{
  "num_hidden_layers": 20,
  "hidden_act": "reglu",
  "norm": "layernorm",
  "norm_place": "pre",
  "positions": "alibi",
  "parallel_block": false,
  "init_std_up": 0.039,
  "optimizer": "adamw",
  "learning_rate": 0.00177,
  "max_grad_norm": 1.0
}
Each number is 128 + 32 x the weight over its row's rms, rounded and kept within 0 to 255. Layers, rows and columns count from 0. Numbers have three digits each. The size before them is the row's rms in percent of the matrix's.

# layer 10 MLP up, 448x160, rms 0.127, rows 427-447, columns 0-79
108:128058068118174105118175141124107125050136111081101177093102150187128104149157135093072129121113116116134128136115166143101138176194089099176136172097136111085141148144123167076145177122128146111145082095226112121167154125143102099150142059
105:109066124162159118121056136102162124120151075093101131124070197136129139125111120088127117209095128097151164134080103120117140131119136150139093129122163127119119141125112117081121154176142165121175138169120148150142119127056117177177106125
099:110157140114095111123048139121174108146139145126105113100107105108115129137137080197161124097168088146114098115173107053136165143096143136172158094196132126134091114113105184085118119126112137114099161142143129098152135146129150111140141100
101:152053120094144103124168147160133147230188115165179169145131176089111086129099123179194070129128157149087098113094200075090126175167115117102103119114149140160178179129150070147070083139126088079108154141135114069109114156092121159129149055
097:163090124140128113142122090112149117098047140135179112073095107103131165136154099146148117075115083127101143195117086104137127125088179123083067094086099085195158152068106097180149158149104110139126164132136146107106116112070126179185143163
103:146135154113145158146120144092106110083186136169146099124086157170175147070180121192117087141137098107124099090141138119077144099072100110118099198106166104103082137177135104166135194198114132186118145186109143167140198129119128090130092108
110:167122160136125091150195072139147171144080141117143112140121058135106187118127191205155138162083148123099104167110095127151157135154077138186124133189098149119150152088143119126172092067140112166134132166085087128111096135166144076130101113
108:148119132084149150078111103167123135128134187156117132138116076148142085126121108116169080146121125109165114086131179153093094067114174143154123134148177198128145146117198154150121086158109120141150138151071156159088071129093167124162130165
106:144130127103096176111141136137110125113181126124215163116170107102126177077118155080171108123086083095104049137091131178117097130176136128171121136205115117075143154190147127168059116107083168175120116129135120157082161112179145094115130114
090:085187090072087100175123118178138138119121047077150141159101161128123132127177102106177130153123100174098091131105165096154122200171181122149160149124138064110101119110109073151181114128175050139172119112134161130107126125113133117137131104
100:133119152188169121172191123112101081141113115180125135166120105120133137122153207178167117150110140120148151092061192120144112097118141103124185113075085160126135165102144127132059095151142152109147106169117137141111113159087126194137073151
092:158116140164108139121088171137122143110136144153073151191209075111159098053123107117106086118128158080126109127148171121138129168154140166139134098156159182140104065117091093135090088177161127113139118172150167119168096099188106083159097175
093:152116142089098114143119112110112101101147134168050179154077082145092099178123101130107104116115111100160131171080127081090194131138155173161087088152177132146115176150144136165074135162067121137144127143076129144122124122105154133109130139
103:108121096094180123147101112136130072116176124126131123142120114087123156099072153072153127173097116128150167099090173122114140129172075149111144204056114111085168121150135157145166144125125169103137109116112117122116161154098148144127071121
108:116155141119110171113104150171176066087135082143079094125213091093154130149109127079149092107083071174104133127144139115121162072131151093141187073152120125123169154200153121120143143159125075143147084116159177163083099140158129098101178138
098:100200143119097085135180091142089133125173154102077130145131113128178066171131140163095148100129093055216104092168118093066143126152125107123153089150131133124141152169141173089114100100136102147170084162102161164136135134160099094163103133
086:139076168102206139136124115127086104176146087156161112120129161093085117065129149096077140110131181125136141133077039115175086132091126162084141078125151154137153141078121142102118172149100175106166153185158146239156158120146093123187106150
095:156101167092110080144138133121131109152113077180164123137089088144103128165138072157168139105143152161119143134166091120107126113126133199079123071033155118086144165057080168192141116102104122201137168092115074145157103086078157204149115112
094:167117084131100094096151157150082144175089092076139128141162137152144123134134170127093128124115113164105106124100105169105071123120126159149127166107126092137122120138110153160151180113185120084187118135085103071140132135110113105171157143
097:115064135093184117154177093152110141106120149130090144159167077078125169104104160137110100160101200119105095115098157140154128134110141140147128156093116166141174177099135052118169136121121097058119141140159103128105041168127107153149040052
100:124134085160075085223100101138108098144133127111145121136102114071187091127131154119101140100124194136127170165110086166121104153153141149130165155097079151077069143161162086169157108127087145132162196121123178191142089143101118175125088169
# layer 10 MLP down (transposed), 448x160, rms 0.118, rows 427-447, columns 0-79
110:110131145192148120118172164173105164125139112128084138125116103131215161176154152101085128069096121145141186141100087079120115103090114095103110129112134125150103109131133117189158124083107102106181112094163146151147092125159048151116109078
108:131145146059105194097114124098103175128110133116116158124093115071120089138087119137172131142108129097158085059133181223102073169142140138103118144114143129121084073148145139098133168098130125112140149151111082130201134180153066159136132111
097:140125142151108176090146162119142118116089085120121183087149142188186151155168100154127134123180092120057135192143131074118103172082093121146078100092101124105106133126124145131125106119177107159154130100121154100100077164119203108114132147
102:114099123100140118131138115093141106173163140167135107117111138122166128096155126155190193173129156100114083116137177121148140157150121130091160110088145150093184080197127119106116147186117094125113142098154073107139118157148060162149207080
098:166121131097087153136098131106119139172140074103131109145106120139117172124119104133135159145133129102138135133091113093089119168071181102165113107149095151124178157140122166097137072062149121098133113174148111150198129164135148097149134141
104:129101160081128159078122174119145164076112110154148139126112084124090116121120149105133142091117087137118157144131160118180213089127091164108074102168120135110206151102153124083125062141098080124132071097111164166123063166170138109104191146
107:115150102079178111144139188115142090087146088122153123103163164066107129097092137106178163117154078156118144149107082163144119160147134071150138088150109116130160105125114138076109161095065164119164090169101017116093131121104131160150117155
107:080141067111156140120161099170224113141131112149131101148115170131112202175085081166170135115099133123084123144168104137154153121152124069169153066092165081113138103094127106141144089154116079143068144083100076165144132136155139129138167142
105:084107139090131142157202115121090063093178215177119159122165119185114124108135075097151113137127096118131136101083161160174093110053146141125147125167138129045195099129132131207071110148155124163152135174075118093057133135111166152092127089
095:132101178165167098118154153115148131118101163113126110137129115169136150118132175072089124112142132092153134162144153138142136047181139162082153158106111102178098129133100162128122119095108105063130108137123083156126099128070093162076118188
101:155169137137089158126085131085177113137113149118144119173166124109156138172134136142160149114136124039115154116115188114071195122145118138172126103150106118139131100188083073165165151088084108135124148158147172109091138129161115129133083113
094:113107099103098130096160159119130143089122138167098145132112110094099179104094173137166170128158137115164055104088135095188118128118067133154137032107126125161084074138163132119143134087164131108161124119092136157088120085101160106146100140
098:171108141114180100121184164123108167160185162110096074139111118137088117148110106101095147115109139088153214124104112102091086190135132130155165112118145124176114073150102150086108126096085128036155112163115178074104124144121074098128157109
104:186089111084130076092122133137173101137171060126114087094095097108142140124119126134131113164104073156166181094136130074153172171169159116121120119156120134152103119076090153106140107126113199048154132114104184158124064144118098158137131172
106:145076170144133119198111137119080112100180150176174119174154097111118159106166098145154095105154108102191092112129132053188142129113117138108156056063078119164141127167123153107138113131155138092080091129174107115159157108192071080142115169
099:174139125149094183183187147157159147149094123130132166142109110070100160137123066063107101092104111102130130093128177174106173125134116120089113157091112145145102160170139113088081092098089181082163106131099115090167125089121102085131124083
088:108173115130110127134123129133195114116080148105090200105138174122137059152121169183144144143123086146170119174157156104154100150120101087119149150117115105080129071114172167144080091225094137096104059112085143146154155133097128165152157152
093:128081146136124176121132145126105084142136046137123136131152109079166128153157081087171167059112208094102106136156165112117168125114113157130141171139084168171137113134142133177084124159172122159100187168166087158134151188125133090141123168
094:112089175149118092166156137131106161088095149130154109116144146130124142158163188118077154129149117125119061124138139130188149154120137085209103150137172122143146106082117145097138168137105136127107100125073128158123106131131066107177160104
101:074084081131142154181092130155151131122116062097153090132151071167153110156131173091163169109116162123143161182120116109107122096122097107153165138142162121109152099172071119091147149182161096131152166083147091140129109144106117075103093150
101:125130113162119150102138128166110181157097147113160079164183086108095206141121141136141093141129063109109128170135125131088124147149102096139146164136144162125131095084106087108127111114105152139146118068092200098156136053166165063100133089
# layer 10 MLP gate, 448x160, rms 0.126, rows 428-447, columns 0-79
103:100075091173191145150133089117098170167079168130149109098105083126153135108141189158121103112070171140110111129116108138150154116090104176113142178113145146120086146110107111177110117101170161082093078129186128138135089194147113152082146097
099:066144124159113129182085147096103149146127162154056148127126142101094093156146098196132135149149105150155059154119060111131167140112147127135126166117131166139049121119117160100161128050166138115125116153122079096135128168126181149158210079
104:119136158152149145148130068137098163120134135104083160146160134090159112069168144109147065172158147132154191095084126136141149113161116218067111108087163112098124133118152088151179078117167104153159137102105069121142059094110150123098109093
100:132136196133192206169137128102154174104135152124079139104129067150073139158101042162169138151122118213157092150158141078143136140155163195104120146142108053137102160127121147133173110135149130145135159130124147166118162171106125113059111150
105:105131092123127172158094143137072113178156087136105145144122121173061108136120118155161135141126099129115184089190138150143094116066133136146126124043112104100138129133070146122097063094179118158130184156127101150142155127163101112137175173
105:142106132186141123147088155107133091190126107116113143155177097123079154082134115190107116137077144179134126147101135181118192042136099174059126144082115129156093125078123119125101095081171141099114088110138124132173139111117132155118146173
102:106142128114140170191141103200117108149131145160134125160142071192137129097125091153121074104080182164144094098135119156121135118105105122158102151112127113128077131125125095107160115091122097164091147054126126159122150129160113158038154133
103:114094137167142108113094124144091215143087175079053130110114136143091086167123168194131144097139105133158095142163100082236155116063146191126085134078101114150080091061101096135150123137129112147104140150141121132199153148099125120126172159
095:051141124111146119115097116207120156133103134133134110160108159164145113105165042134114133115189187128188142147122115108140113151067082126103136165122221148111127088138122174147081163133126120166054120153165078126114203131113141072148127082
101:115147071138145103141128113122130141124156085083095088157124112157106115112121079148107113141095143152085100055056164122177124087118150115110099111113184176179115090172137097153142150090125152125089139159173119088182165123120151144117124102
094:112043107192089146162105109177077131098156163080105184117206044070114119160082127090127061113112092123151127131093163110199146113145208131136137144091118149157159117126152093146134099112100065170118147157059113146078100121099110098130139093
095:118181113128131101126112099134102108109129131111000165172112109100087122142120105105143070152128138126140152169139087138145125088114114127124078102107206091124103037142148175104137143174115137143079115134087126121110135148180158174151140105
102:123080113180161148077129107162128108128148137112162063143163142163056055130114123106175112125100161107152163131173169117129153077152070128059111130103176117176096103115085172114120080079121103143096096130105085097103188078109125134077161121
103:169173143120184123079109085175094105136198116137099135146104114129097136089112105134146104110121115158152110135133086202125130142178177153101067196094127121135094154151135148159121133154107132141120117177122066108159099167073097196140082078
098:131080091112130145142093164150084110101132118145113146115094078171141127123112084118138122109072109229133108101114105117116080058150133082156085151141181088121127077079097179127140092145144104133125111096157115116184145112170090148109175168
091:114126119128143108100146115131146105158133111095112087171123093193122128086125126172120087174120129139090168147148115158153088149064109138079175105073108161138181136121095143166090057132183157070173169120200060218183120110171104123068109135
097:149084124119127158165141142152120138150149076146127135136059071144154102077094072205103148079170178109181179116182093074089104108121147205102061098099139116139150171124123144148079135109144139156118148142168142130102108127106108159140115139
094:132145110141130110121157089096102102075110134152092083144136124110110113109144143110096093127135179197115153090094095131105165132117071155101113128143185084161130100132084110188162137123107087152119124114144085125121200093070131118115132149
098:129132144096177152144123100142103111144131123092116121111138105141126109181037134142122102211095137141105174089147145093115156114141096126174125098116133123223137072167160171131098161142165052168134177216132097158114133115156149167138111138
100:145085159130120104161149096137110175139187186145082172176127156121036072155084143105095077134091157161125106104124098134099153129042093198103069185128151106149141158059095174178143136129104098098114135147085091179145153140087128125077148146